{"hidden_size": 256, "num_attention_heads": 3, "hidden_act": "gelu", "norm_place": "pre", "qk_norm": false, "init_std_o": 0.0, "init_std_up": 0.0847, "beta1": 0.95, "max_grad_norm": 1.0, "schedule": "wsd", "decay_fraction": 0.891, "max_seq_len": 2048, "dataset": "wikipedia_en"}
Each number is 128 + 24 x the weight over its row's rms, rounded and kept within 0 to 255. Layers, rows and columns count from 0. Numbers have three digits each. The size before them is the row's rms in percent of the matrix's.

# layer 9 attention output (transposed), 192x256, rms 0.143, rows 76-127, columns 0-127
092:122150130128153135171122126141123149166114125071174129092153127106158101087165131143127150106143152126116119130097146135125152114136090094120107133108120121141125097123108137177097120133115141147132073108119124109092147114107102154123150128069132097118109100136113124104146199159152086161123110099109163150139139075132106151094123141096163168163087094127131105121139150119129115144108
090:126087160123122150158114145140160117139152135085139088117098092133126119143112132146116147136117158134160123150110116138069111110096121140153131156103125125145123154122112103089128133101106102131171180088087144090152109131133075119161160127166170136094100151127145111137117088140111140137116131119106130122163127115108088077140100100108115091077117141125165126119138125151137181110164
092:116123147134098126169154088139098073100141155146136088127078147117132138147111108120116150126143093159118102129129114119083084136123125112140168090158153145095105102122145161120123126158150189156073106099162121125165091128161098144094100142114153092120075134146144119134106134125126101092154100120114097125167131128127174151109101125172110132158109139135129197151081163127140128137102
089:145149074074116138137119138122152125124128167126091133130138116129125166124132155134143143147087119121135157169105134120135099118083107153173092122149142126150133112166162086111086117154130149094122091115135118127129132125123127086150133115167162113138119134146159177121143125098104120116146085147147119121118155136087174135094096155147115141111098174125142076184115111127128144143142
087:104142133115133140183082132119126102132162134117096148131136143145113150110127134123132125136126141103118159146096121118151114133150162167119141067104123110165145112131152130089128129110075157165106124099122101145088136129172107127159087154155143089141150130140118096142166089137114129151133121065135158146156138106121081139121115122112165166139127114087155128109146142147107133133126
091:131124144125127104147132094141089125138122124144159114085129113199087126134107104149124124125099147102088121097146181167122140156178142132106160141105168166149128142151107174144149169141152097147118110113146100144144123128069118119110123087122113102126129124100126082091149155124137131085138120127141125161119124147108106105180138106164116124150108158142110107107158147107114098071172
094:139110162112111094122106114080101119112154112135142127123155102157128110087101113123161144122136127114119152150096117080146159107159124155141095097150177128105161133153104134087171115150104124109155129129128142138116104081145122124134132117136087090142121130135166132138140113130112091135153153125114165076129172112141090169124181136106120083115126145154156148142152166184153119192138
093:146119124153143123095080177132186099087155111139095139118119120141124120128154136150156083138141140097116094086109153097126116118093158116158141158144155157109125133151136114122137109116119148128130127138144099116127141113122099081096147093136113145109154117131102152143117125150117128143124136123161163108196123137141138140127140147153096149116142163150158143151130077168138135131133
087:105138143131069138106136173149108187114152115154107138132109106118111122135142128089126113139138070134120117114181128088128130144131124147140121143121147079183150098160114097089156104107140153115173117120134115124136142172126135130098102123102096156137179117135142112091152157116117127164104123099114128145117117115148162141144130132086100121131102139126131132134140129163186172120120
091:152113094148095144063112112111132122115101115090145141117118108117107130093134146106138121148102115079148124159195090106142121167098134135124100114112126123137124131170160146143124130152142105126134112129129096073085110110139097107121153081107160099139140102148071128132168189139174124108156132095144174144134141142155143154118121126092124113121164110146151091110097125124155150112162
095:166113125141101119121156134121091168179124131132098122114131130110143129081126149180097126146104148129119090121139151138106099099132146167131130144151124142161178084123147081137116164111149114186139127172138121085120135120149128128098145103177150112122064134149151143109128150159131103124096137130117124141104118127126099147135125117132144127136110124080111126106130109107166140128132
094:127078123106108139136107146151158085136135129134097143155139119120142150071168124120126126128112130144130160129104132150130092137154142160135132114161122114125097075112133138141142164084154134109107125155150126123111103126121151129127184128144133142135101165091149146120113132095105121173182130147124110146128135097144124124163151109098103151130113120116124138148162147092083134097150
094:164112107098138130154140153130147129144097149134136138146115157169125125147113128115110116100117130148135051088139124098180124185110118152122114102122104138121131175148116103165156139169190104132060168103109141105106088090113147104081122148143151111143117122120183140127110109114127125141112104098117125119153182135139141110115100114100115168149137133145151139144135129154106103144093
091:159121202145089167125131119097137137130158135128130152155128129116108120103154137117135184151088124100134119112110132149129090117140118102100096072180106137143164117136132095100163147122124160115134115122101101152092115138151113095134101156162113133160118138131135105117123120118125151103112122128112126126121115149099155136134182077097149128142145178127103134093127107129093089127108
090:131107123147124126103125079132075105142130123144142110154123133180125092127143119132136143154137138114117117081171118128095141120112110120117165156107145173128107118136154155143143095120129128122148110127100160063168119180146142155129157115114097152144093084132158094103149171105148224152086120077162127122072089132114119140148117124170094133125115104091171106128109150121143124115118
084:131142090140138144125166143121124181136143127154143154181130129141117138125150093189127155177136139085131127125147114123111115117124129189173091150090116106147095180139143153127140172141140112107133099160136109100128144098136101133110141140110161086149135114177169072139154141114111102163111155149127111075141090133149123108125117146079157130115116129119110109119124133070112087109146
089:118133129160094127111126149134106117126115101126125167150108142116110116143139108093171127110145103089130138112120142134127098096126122155126116147131172124153174118102135115159125093128169174147109144160163156180102100143147112064175119173172083079128153102116126127112149153164136164096121135124133116138133104108127109117127107128086115144139122121144126148118150129113129124096111
087:119144142148142087164115142145130096123137115109124119178180124118131146114101148144137095170115145115106109113164127128127097120103156139134074101142166093140145104111101127136138147105142102122141148156133124100102148157122110126112120160133141170155097127164133142115181147115121117153117087138115102140146118136129125104106155105172111090111098167154144163133106125130133101102099
086:127173090133137118133131119157144177136089140069087131128139163126131111113207159178161135091109167161127121104133123125143111096103201104164116127138105061070139130110148159105131121102106111125175086065100176108135150121130135108167126111128100135141101120101153093138127119110152135118132129163115112097130137125124169150130120101153137130145112129119151152114154145171103143136121
088:084131171147129123128105142105121112112130128107119158103167109119132114089149128115133147132126114146088096097144142147127095150099189144119152112185105110143104108109134094128135113119160147090153150127124122104098113137154146114107117124117121108137132122126147139121093119158165147127134137105136100125164101158119122107156094147140148122104128122144148125127141143172107146149181
090:133141101154124127102098123142109104152110131143088124110124129123143105117107091127089158127118124094134126160118156136124140109183100165136104137118178108139108114149155124093164165108086128106128139133145138168110120144145123153150130119080132126100126141100101164144113114098135123171141128124168060096161134069127135127155099136134136098130095171098109147108141151129145115117136
090:136110122157138120089101110171138123115181155165104135185124114155119123171090144124114151097137125116140153123127108141184071131126113106140107104134154105145124111132130141115101120116122110112157149073170095176118111126151134144103161122112114107150131139206126126141117150172121147093152152132107114117112105132154081141111123130108143142122130101143103133148149107149156131135141
091:116120072140103152168113099139171120137139152102159089122115115124121156082119139107147108093140139158156086105134148155138187119125084117130109116121117155112108157121156126137150128114103100128137106127100127139122099126142151103143110127132134106109123134164114138091089128164130109143134106150086110109105080161147153105117127127106116175116102150089097117120126159120098164136102
087:107118127163144200149162162075105096159114132110120149150142118133144146117099164152150135118131164144114139146146089128141112128170140125139139123133093135123123142126139150114145132123138154119108136090070133173129186088115125142132127150090147154141114113143137129160106120105123141085144142139137133158059086107076125141158139140157118132098149154141103124167131161128096150102124
086:096102066133130127104103100117124135144137141146156132144110141147106113105161154183114092150123159085100105147120132112132143151082132153124121115101129140077130121109114081142140178103107099089096127157128149152126172141132109161114131104106107116100104118099151110109128124147118105117128147148117126114211107099124122117129123172109119176123090126163123103131175117126091141161128
089:127107146124140120118146130127082095128173121163176203088106137129151145098142131145129117165166133074122121140104104078081142095114138140152089142118123142142123111145115150144098123128099106170112136145114145139144131146116167113129111110087149170141116132146166105112152098122142164143064146098137160112104101134118140173131094101159095143159131147104129128141148139152143164090127
088:170136135136142137133109124092090085136142135131096136113146160134130126085118133119090105109160129102127142127159163146157134171159090143157116114142138120139176089117098140119142162143129141105160107104077150097137138136114120128101164127145112113129110079151119166135097149140123143140099158155124150124144144115049118132117144144131122094123167122137147149124064095085163111104118
093:148123139096147094139127111143114152115142189090174123120166109144094151159108112119111161148127156151139193145073102180131143095130122115130135078113137157144115151115118114124146139127096192073126179130100075128149134159152115149145154124157108135117107127141093115134143128154161142147147150102133144139129146115151113154149149142161125153111106129088110097152135120149116108120146
091:112097106085128154118110148148135103150113119105140114113132151150138144100130091147119147146134128154133108143140134139142144153119127108143087101121164111121098141098137099134086122126100111115110163088146137131155096132166104154132146113164104122138127114141137056143128155100126134139101117137158120126079146131187122149101133144153110082126139170133113170118159133110121126164150
087:135137115109105168090082097095116115149137123099119113089158133108118136111128157112153149115153092177116109141107137141163110139117120120082103126141140121122117119114117121101151121161140143124120128090155158143127115146113112120106145123098182141121094121145130096098141137106124125135155133134190130116159119164163150120134142122112094109163144141086112079122136087118113124126186
085:135154155096150104182111110125122096100123127162127180131144124134151156131120148106124140134142120134136110137112154109135089134112097109186126155108116165125121093104150118134132121159126131189144168114151130118083152138171087153123144160124119127149113087137146106149146124150155136135149150152127133154128132082170121115158134144115131159096162118122166131086136144109107040132145
089:156116148134157172140126116135151138168133128146150149133125141114142095105120105093169125125122089123156144116153165103112121133159108102149112132093119133121090141123152089104149181121118162141180146115174093112108136129111104155104096127129118154095104126105075100109137183115145109076109138115142101112133116173137113160161135112132133135107137120129142120106083138091143134128133
090:158075133147115121139133133134161115177167103097110131177071122129142122179092169150108151124166157152075092104087112104086136141128136145138133124136155141180121133159119112132096094165097138150137108147139127131134141129113122124147137094132114142109129137125138155128110112123126114130106120113137119123147163078103121154124115146111128096100144113126146080071128132116093106076131
087:136121148153103152106097124134122160113100122133146128111173137171133150138112129136153145119161120148158094120092143136156171104121101084129117130119136099130122127125122129112108106214173189128162157103163115105121136122139156159120130134121157121138113126149188163108079093088112081123155138146135108182137096122103157098132083131150130140141103106075089069084128126106122126128127
094:163169066160102158075117107138115133116161151138107130144096128146125164153176138127162109156124163145114112120170158092116138140163134122111109106139156159142123084088134116123139073174132103150172131131118151129100121143113105119148146120117150106109093146095112139141129121167111093120111082107125148128173114112088113123115114154105160104139166125111141147123141170113129102089113
088:100131142130124128140121120137100161129112157132127098160130140141133123138141119150164142120124125128115131100109124150137157070119100115124091157122126106123123110100158135134129099170151094110112084127133136116138138127166135131072143153145125157125139100125129147089083115145138144118148109113151154077113162152154113131142108149128144135143101139107168190105129120129154120125140
089:178150132114148176123149134141136124108121128154105134138149109153145120143091097112141111118124161087137153121122136091118171126129113141080157090161114139128105105109154139156121165151107088132138128091118132120135100140118113130182185144164145168123111127119099102116111150106106137130148167071100146144109122137145137110122195120087130150108071134106128133103197099101145151155124
089:144129151138125135114131103118105115101173111059145128130146118156159118122139135079137104086116111141124179172120111142055176094146134120111114134151131107059146149119141093123138117118090096109157171153144081149137155090143115188114128148091143084081115105160160144104129135161108168131120164123160117090140139108137180112105100143128140136137106118129145161169128150126164103091117
089:083112119147093165147137058162105148127136095111090174132122151155131091123099148157106141127152113108105112116105129167150169133116102137103110151148147073112104177140153127147100128124132137159108121132147154142128061123127125135100135146188144124147196130160143112121134094116092136085080155152184132160122117125147141186098127127132140136129126124124094181116159146120124116143110
095:173129149132116109104127096092102114093106135105133121130094120130124156106132106183150125143135133109141170118126127122121149147090112133104122079132107161117166143105140101127113093148115125098176126095109111148123168138133122119122136155114105118141098181107114161132098147109133139131167173128173127133177148124158136095066142140147096146135118108111122109156111132143117133123143
093:088122134162116123166127113139192134161096121176108130128142151159125144171110118113095082153099104109143115124140125117135160157120144127153178122114139126142096123107135154135152117091133122134168130131143113113143084068155104110135144115102159125067100148163124077166151125117121147136111119149130142155121121111123114175072098131136125123078111119095136165133107119138118096183118
089:150110104149140111122105161113115134146106093107088130137114133139155110153099066105116122105139156132098097095095106154148166116180118145160138148111115182117112132152104137157169114139151107093140145117163158118101117137140113142139165184136111114101125099123138123148099135108150164119120151151115132115106097112118169131112143138173163162153160106184111124125114137121160147084145
088:117118130121116127114159154116135125156144124125113085113132110134115132154142123126131136154136157116133154169119105120108140123156136109100112119113139134126120139057133098133094158140133133125166154160133149106107133119105203094130116119159133129114127097159137087153114126157151121134092055108099128142129126153133162145126146084108124120117115081122118101098115107127139130150128
090:133154156107128148132128136154183127122103164119080108127139107133119161119147142125132139102106110107123133118108107171135142146141172104161122151139173109134178138108127134169114106117102103122133157157123101120152101083145125167163159132133165101089127118119126113168133108142065153172154095125169174114120127133084113126090146140123135119141132110115149127090100112157115154116146
089:169092156151174149098131167141130110119155138147145086108114131170142130124143145128085112130175099140124125111090109137151160093107123145151108175096111184167120131144136111140130126194163127141128090161119138152113097094103153122174156089124123139128175105162158116123074150118150132133128101108178063129170118112145142159137120139154112133159150094169132113086098164173143136144171
091:101130132120124134106143163150150154122124122123151124136135132134099101124122125092183150129168108166119128138070127131160129118109129089096081149097108144159170144107107147132100131121151089102075133107136126100131136153097129179194130117128088123131107114130128147113129146154137123109112133137153133103137158096140151137144094127122129144072143187173106107136108124144089123166141
091:180126132124134107141167118143129146097149165136134142152110132112164122136151143073156122116111131169136090082137128127126141101158154136120103130116146167101125126127118135102127118093147145150100104094123106111133140176108159104147116107098112159107087159121128122134101108121080175113154092095121086123122112080136109160111161154080165119146113093102115110167153111111115128141153
083:144097125131124128119096138147109156141110131151135082125073159110119146139095138167134139142180069121117154139077102126111136114141125129111170158109149161104107086139112128152134111058138133118101124116130144150135079151111106130134162117069134113127158089152127129131129138131142125157129127136141125122120149139149103113142149133135175204098110127128146120108100139106103089132132
089:090114144123119136124090106167145111136157163155125111117125141115107114209156113099162112148137142146101118132119126102094140171131103099149088127144166184133090109118125141144128114157135145135165144116125145135125149162143121133140132110083119119149190128074151092080181139093145130110156096141157144102107123126105147103149132130105131150115081114130118095120123129128118129119114
082:131130115131120149123149139153146126139108131109117158112110101153160112155137133140109147144116157113101131127181134154082152121111143117140176143172085150122119131122121123142145136123121133103143121143183136149140129159144094087115119159123094135135097114155112153109124108120082114097110197094084139116161126105092100107096158103118156101148134113121126092145057108113152165143108
089:167097085163123109095141150122071131131147162084144150143124126102144135116128129111129101062139131125106104158165129163137121131096131160148156080091113065127113157128130172160131148067142128154130139124161150103137163121149100141094145142144116098125177147107148143116139140147106164108120164072158086107129110137142107110118130112091111122120075126138101098158123130148105138122125
092:142105179174125153117133114149102126136125118149085133087142140147139085120105152145158162182146079131148145128130112110096165152143155095137142128152128101112124149130136118133162177143142097131107121134137167155110085098066129128153141141084101122097105130110154099129138114144121134132132146169130088106100102156074113066131110148135151148154151165124097081145099126143125122150152
# layer 9 attention value, 192x256, rms 0.127, rows 77-127, columns 0-127
094:105105139171112170127117156139108074137135130175091158122136159076141107145132146109134084090177118145118130141134136078148133145079147130119081102143104081170122142109109124127110164136105136129120145171106140157122141104113133130094152150143135095125159140169113156108141121115146141105125157126138096109097121152137153130110124149138124092178133176124127126096138169107129117104121
096:157121140115101119128130158100140144156131141126065155154102107126123102132129127121149129116157143114161147099082113127167095130084154116123110158115118176094111129085122130165106130135128145113109118139097127126133091120121148122152177122106136126145190131124139145183126130112065139173113106164154114090118168130124082107120112153110088127065092169137120123083188110136103136120135
089:146178131137149114116133162125099173138152156116186149147131105151098135097137142118132085161155131124124134123099142139139131150159135088110155138170139122102140142085123147156133103173136106103159153153107147125075136116143080151156105132110096121118179145140119104138144127107156089134138107122085123106124153139121141143137177114129116152163164112118127165098163142122167090146105
091:137117148172150136141105149124115137125120130179104123106190166053153110139121102143148162140074124132131120114127122105123129123109146122127192152174147177140165123119148124132127105150135130112134144094157135109139158131148122162131131086162109118154133095126106132095112145114118115096122137178060122141092135144136162141105137152137170119123107129131079133124170124118122101109140
096:120136114115131152122084075130123146141157118131105111105137104132158089133112123118126102119157097102155149184152126120144149152135132139122114089140123108101110087132118172114098101132137140145120158106121105074076130127115161134118101162141165116148163123159156093166133126125134150160113149107125155141147118111098103099090139122113120151115143118143126117163102089107131125115157
099:165087179101145146152086093125131137152113118115164120145154100158131149102108115126123123117170142119145138149150098128184172146135116078138171122100100153153104119129112127112095145129138113129108129170115133130122104137134153113178084117113124124129141098141144151133086147119093152095114088117125154120173127133118168116116086140107101144153130079104107075158068138132121114144129
093:109132146161089147133115084144116225117117150138116121104078149092141149139089125138105127086135129100130119139108114170090171107134085133134134150153114090099104113109115136163180129123125120175139094120158119105152108091171162142156198115123150115165140131091125131117135148106132121142116179104114101113105126140118113157153166119132079134110115156156125115091086172138097127171135
091:105138124104136124127155087093151141071092121148191120130099092135090118144113112141122123082122107169129133110164132086139106147094112117121131164135091120127131122120108114108149169124128141127134126156137179121139110119130085087107105131177138117102118123143146150136161164132151100127114155115131090079125147145120092121091149126156152132141146135121109120158082174143091107192112
093:066108137136106133129160152068107100092158083126106121137142101130107129104112124157185133106098174096146122171126116110159144121106150140123140139126138130109133158126104145177194144124114130109154148145098117117103123116125159119151171122131086145139116117129096126113118088139119098146112125078171103135105132126129170125142118119123128122196111187115126156142106112117122141099149
092:119178098141101114109122143160132079079117127111120123142118198155099137135135109116169171099104119125127146147090162143109140128141138136147125145088157091105132144093145131154148093140101106104137152144097091101122138152159098150088112135144141116150129110137182087091159121105115139115152104155149146143152154181120092152122159150101099113164140134122151114138138131113134099147146
090:105128132179123137105095159130126152117109136192109136116133109134131170125117152150116132107139083097125100132117128092130115112163158113130104145130051172098117115127137110166089127082139125128112143094146139130092122193127119135096113149103153124113095123132119085109130098158112158102111111139172145130124143123121107166141113144132100130166121136108078136148142122126162142125131
097:172122109121115119137137126127150138130131133122140123134108128070113134145108160154112103162157139125149141143161141107109136069140143127136126122132134139163177092101103149082174167121118114109135139155155091086153131151133151146118111189109130151106151062134111146139154164106128111191127129140146149140125115102134100158122115149152131109138170092126128155128161100103165164134132
093:121145147131195061134136155096138121146127131122100133135154125111141124084171087153154110142115096145134142133134083104137127103156172099134106142160132128110085121146104079138133145170143103146131077134153183104153108179145146133126108130143103133107131150155111088105137123118088111164121170127160149099151133133106135116159181137139151112129074093113125169109140202128098131119169
090:129128111129131136172110176131129083125111092080132133117146103141130139124110089140122143059107140198148139143137101122116159167111128150131169155079134111121151147108097179126107122128130150153135131138107100147106113154144147117103153111137147107120116161149135128118167146124088120107133139132152130088127144146120110142070124117121155101117110163159099168110104101119136132123105
085:134135080124137109097115149145119148108131093146136132090177116139101176153134109092132067095118111133143161105062163111163157128128130085145111113142198148142135114156100126109149124149150135107132118076148146138106140140184143104123155094131082167131150154103124134101133163120154104143127139114127127153159124181129120142133133167154098088201150091149131130158116113093126125137137
093:106115128099092133123112162121120136095115091169129121116167141095122106136144142161125106065089111140114138119161116144159155145137168127128113143129146158087058135149118147081113087103100110131130130129158141086112082093158118141125114129138151124113077104133132085135130143120163116115150095125062144144109113141144105136116183141101144133140131081129139124115125144135164156115164
092:161093130125153150126132131151113130133124106136150149122144163089132138187151132130146141075081130121102136099157122137120117145124061160122111125096097109110153166110106165139147140141117131156105115098157166125117138088126115104136131132128155109100147109123162140153160115116126126130124131142134137126121140139116122100139103171124150159113192105119117128089176144103122106161134
093:105136144154167101118142147145121150144124109115101132135135151094136124161148085097143136131109080135103118152186103141110111110137071135126184111115117137132139126095141145108119114133157143110125170154120095210147112127103158131093134128097133157122123121165112134107161141109103102142145112101136128111152166120136103123134157142141114135111129164130163091132148135092142125130104
090:175142128132109176086145095123141168104151125131100102138154140145118110102116114119176131151149085133117120137091126091145148112157129116108113160114163135110177189119149108138142111134146125157108124132108108156161151105101091155113129125144127150100107165117123127142115080098109124112129132142103166117117124076132101163125122150123140093130096113143139126102141102122128130103112
090:123121108147118124124103114159127164113148141160149109117122155117138129127126099133146135158157083110121144147155155135161128102087123113139175139130079149086173168138097140134114132124111116074128143141094127118168080175136139164144174115151132128126139132189165116159104141155145137127145134100096111113163125161137135147097204140138116095099098114109134083175107156142168150152112
092:099124117126111189134107142088152151144100125141149101100108099129137119070159127136131120159143134084137121111126128155107189120130129099109153110143081162123100137116124143151115167139099110139111144137109102151131141144094075145140150113133091107140122093099099132154148097067099103126131093178152087111126115075144153137126089137126173154157155166118132113181095117168124161138154
090:112127088132096116152085159108130167171147116134130128109151177124089111182106176118113161135147137114105130137105133113133155150108136108146168173098150126152165116112095142130124124134141121136150149112172112130112136085120125140129145139136111107142120132121119130131148115125143169103157158129147144147149133097116097132155119167138117129117158093138158125103160119075142157101118
092:126139112079119109137119136145126143114109109103107130119165118131135137073125118130096125125153116150148123096129132119105125126141106162119081129099074094149165133114142155126154102126129149111115152142161187151105136154104135146146076133113104094096101125133125124074158074081179120151101121149121163128145126144143125163147108114145155163098100139146171152106112149136077148165149
091:164145149132100130124100157112114137127123102151158121166159134147161136145138104117148099114153103098179108121131096085098167137181103116112171174094177131123148139154145143125093131133104147161102095130173084130156091094152126133132139101121136146139141122143115102119114089116175146132103131126155148138112148159119109159106115141125114165137206143112156161144092094150121163142119
092:131120102181135146110163137160135138144127127123100096169135157160076129151128135130088156111150093122106140095147101118147159144099141123127148136129113121156144132112113081118148123122127123122100120109140117126145151114179123125102147149134066123099117147120092129132150135110112128153122075109148132128146144167135154109165094091140162137118074187107084115124129124077102138137177
091:117134103086079121149143117104130137138128115143149130154114175121129134125118102129099113181070156119121136117119090093111114141108160128125086144072074085099151144102109152158094109110126114166111108148167134175110126130140126120117137131120112166130105135127134149090123118132100116149148085150128128134106105125142134134183131125132103151137125098164110139085107116147127101089117
094:166100125171114153154159120135130111107124100153114137140095124141123127131149129093092141132105077166125095150104100104154122122146117111113111161186101140121153160120163105133064128108105145133129124116098159083121127087112149092126128136082112094148151113063143166181123158127130150146143089123134131165136132117150107124109121115161077111096136042115116140143118099077140151167101
096:111173145111126127126046165122142118142157106124154131127115098101122143143121131133151122164124115075099154107154122127120120137139126156116204150115138088176089131124118087135128086120131131116132155123136136126132124138081120162150154163119160153147076136062113112116123155191136148159127144104120085152106125113105116132194180093135089176143149125143129132114094108131176101152132
092:118132138120154157172111140125158114150081098136163114127121170138087106129131119155156128116153135136137120168124117140117101105144153124141121139130107131144132124116136126130093117123131151140152096103119134151111106106142074089088130122118063102157110113121121104098153118129132162146116142121107186127153133143117149116102167121123133095123137133128122143150150114172137152111123
086:123129118162170138090088130104155121150105112144139105150114131105168153084139124107110152145055143125136142082141127138149128117150156159113142127119129108148153136095140176143074125128160128146128108135118157123142111133119144108161111105128153122087102097138105134096127112103135156098108101119115106143138157136170107120087179144142121074143141136162102117151136138124110118140108
093:088135119161129129129114203123110126135126109152115150149101101076159135127132162126142155145088142127114150128072122113140125150111130124124160120161092105125103136141122165132106122141131126092111117157152096124096124143145113110127130133130162139180062102150150134106155110144097117141136106110136142108124037098165113120070140133119160140127091151143141133147143146104114100129137
087:137105113116169138155106124156117157128085144099169146101124118147131120162117096127093138107135110161130135104130149121192129158150136149124144089109078103090129144104120115173088130111129131160139112138129147152146122110118140113160129121121155130141102150181146177125124119095095118116091134125132077180116095147141114123158127127137146158160110119105079157135157103122148163138139
089:129129142141144128102131043158154115169114127120179106138148163105132113086133107174125098123087141185127149169134135119170090139118135167104113170097120129112106130125104142121101118120105098098125134150102126132092153129161134101121127116087099150132132140119100082164116110123172161132165113154120129102137150123133122173130143143150097121089127140133121165114104102114126113116146
097:127098096105137146142134188070150149158116139163172149082199129113126120158141107110132124102134133114136119125128189128149097138097161130120145126118181147086112183118155126195123086113127147118112099124161121163150116142099134157126139169134132140186123138149082092159142125098117152149160185115109085146117089121123082130125107106130148150142130117153123140105081154097106134126130
090:169123106130138137120136124105134134187107123063118123111161156098104212123117159171094102135105118121128117090106128128116141110113120123105126108108131128117096130136143169142140152136148091138143133148095114131137114166134125093112107099144155132144089125068132092174130127128144109085177144148101105114134114140119215180101144126129076105130113112106122147158178109152111128137091
088:164106109073095068137119140047144119141219150117122108142124137123152074124144117157150137124118135158096100139138127129129145127179110155132135148118113092168107148128153152134096124104128130143149121114140143087116143122122148127117151139144127165149090134133152144115152182149115140132123131151126089151112141130120100147139142100127152069139161147140099169153113173082130148170110
092:133126155134170141107119142113127075161095122168126110100129116120134147146119121149123144143165156110120121138103130101181164107138121148135094164165123164128117159151140108136146135150115121152103128134122169160083111146088140105161089091131154146151085183134132099114130082120104120141111106138130162141144073155103089066080103162138134117117159113126171123127154123138137133172149
094:125106117119108117089112204150143113140126111117130103134102142128136135174126133125118119132152152095132121110129112133102106155140111155129116145178189142117175098139115104150134149118121084153129115136091120100129136106178096130122105137116105082136083135106140136142112165154107111128155102131133092114111117119122153124155132103150194196119120066119149134140161160144152137136149
096:111152120135152121102116168078151156139110148139186140145132077145139133165132092112148094117140071142129108115107123121131134114154150098144118177124113124156133159110118126141104121146112150119143127154114149105135127126135145117146103135125128152113128095107135115126125116118106146180110112144138142119128081105104151148154104101129136108076097139137086150135192117132123106167105
096:134122154098154123139135150141115088170086138128103126119098128076106159155133148127144131133116121127125138106183132090158164090109117129132109167141151091136111130137136096118140099170105119151127149089114143123139113181180140146119126145134109130159154118122144169132137193130129158085104113159145084094117109107113129160143115093139131137145120172119131124137102065106144149104130
087:140099168094094144110115129154134094139152115114135140069114112150105109140127124149141131141096085147126134131117143107139118118145104150120141128102149159127103104100102139087133113143122117110111106172127133123143160163136097170125174077128118210145096146147156092120143147104117120154107116120127152126148150126153112110112127119125098129123131149114129097137129136140106154080096
091:137188111183142144149116115169115106113150147109157140155110104120176114127129141107122141122103149122113117109188116097159177155155097142136124090163120086144103109161117131119169146126115126120133089100161147134132139146168067099134114125120178106132188180125176124130117136130152146132162136127110158095106112121142119121130120167133132112134163175121094147151111144136106120132094
092:177114116134135124144131119161129152118130141120140129112078100101126161154140140153150112115122116147137123133151130150086152123119153137133121107126104127146116133112150153131165109140131125150133074154092126098074108107104147155104131128082102174155157135165112133115096131138124104125144184152155086162128124103144131139165133114135109183153138112137147115143183117083141093128104
093:085171091121085165116136105160148136200160109153157125151146098134115085146115169135142101099139139158140126123113090139133138157078159122126127149166059126127120119144102162140110124106131137082127142139103121143116176131170077128095118157140160145122116119110100123133141124107072099111105167131090166183147112089163177130118155112127105122074101112144140139139113121137107163135092
093:095117118177138120106123111139125132120158096159142125140142133104110147056120132117150177158173173146151115129126096131084102141137157119116095134112092140129150127138128119136092092145115128146150123074127134113151128148117135114115137147059159105121089086139142168148126139114096117175128151154122143108143165155112168136139136115126095127161151087095089125128126155137139129126086
094:104159122130114144085141150068108118128122149101087107100208133126124148079126138159095167104197089131117109134080099181113094176189078114144116145124135138152129143120102190117156091125155139126148126165136150152087085100119132150136117147135134112135140093141131197146114158155148147115128191173137150111113123111121097097119153131145124089129106119109099078152106164154118105124131
086:098098137121130136129060147137125118135103108143104139131116124095117111134136146082089097161087139112149117157084109121158144124107127142107118142129112139152152137121104133135136115121117168109117092132123071077151140091128104133161123125117099086134094130163155125163109148181114113035106085153141097139126125109136156186107124115152107112186119057127120129126145157143145173130120
087:161134141134114174135110112092118068144079173127134145161154140121135126141132173118120101138113127153128144116152155126149155134166122137104184100093142141124171139124142136135103121138151136118122088119145136127127130146127101074163127187132148138131139150111090162133146120132146076157150147105102141100142091144134123118107123124152090110087110122115085131163161162094151136116171
086:155147161107078101092120102118105051147101139145168132140127121170125087104149145128120128157104115104104112121114123097121129128113094148105075114099079127177072099129164166147144159099147107139128125179159134149142140076155128153155140116133118134138120109118157123111144122120119095094120134112117150147114107161113107114195135136130159161092092128118096136128091116129119136104113
093:081129092121132127131112114162147115095102106090144109148162111151141113130137168132069156122174121147115132152140115117089127146120149105123071147147148167127138114109137085098106157135124135134106155130165133166124110188068139140144141098146128135147098114140141151127105150154127110181135122135131129105101128123147101147144096138152107141126135152149144166129153114177131132124180
094:104111142096087123124150112171154121120123146110126106180168089077106070103133133127126066116091127114128122109128110099097122183124167122136093130132143148109135133165130123125142130115116125127117160152099123158120128172181119133117093182149141098141145169167162151137134106102118137115133128183164163105137130123120164144137157114108130155140116116103132112129140127136161122161178
# layer 9 attention query, 192x256, rms 0.0905, rows 128-130, columns 0-127
031:079109115108116100161149133129123120075113141147119096130096140131129095127120115138103109136087149101136158136106138110127123106122104088101171131109135083140083140136124145114104081085140073098126140132164160126142153124145114141142144137128152100089104106127143061188119098118135133099085114133133127122129128104148085137095143111129111133160113126131136146137163185151115141083141
035:155081173135132141108119103102093166135108125124123142090094109107139144116117160098103142097180128125103136102103124074103098127085122117122093104092113121111124144109132117114092111120116135125123110103115148095154132126138117094130152157131120121102103134097083166107129120133124148158059122095115124120148123106111130125126112106137106103122145139117116123144177100174157134149163
040:118170124156112152122136151101138167153099144131134163108131150099136109103093111155120110090079157103181159122156158101210207174141120112122133092122139091168092118159157127200129126136155107129145123130157097152146113109135109139137117108096131109142128116139132135177122144155124125135098158124126138154096126146103165147158129108090150137120171115139134115112147144140106137164141
# layer 9 attention key, 192x256, rms 0.0917, rows 128-130, columns 0-127
035:146187143113194147109158137105095152156121130126149118101111133145126097116126094120136139102129114129080113109187148155132129170152112169127090166119131176139149146114130137118157127141131142172148110137103123147096122140175130078157122119137119126167178159157138167121158171168142166153147112130122138132131136142107145101144083115120106121158110085143129112128125112125162081175130
034:114138116103117133143153143176129093088134127154118149145104143181120140150156117093156093137118111130160113137093122146106106107136119122127112153123106153143124128165077124171177136096135038139133100169125137139150098158069147136159103094135158111156159104168162118158141102131142110094133107144112142124133142164129143131106110136137151149134117131122140156129139148090089123143129
036:116120170146154094134104135138109123128114140116133146166115128149114130152130121126163121112152152103095097123136111137134089133146177129131131115103162180099109171113112132084098147161097089107149124149104158099135158146131136160144150131159123157118137159138139146105163129109167117102079085117098155126129103111132116127132109116135115096123114103107138113114124121102100136101135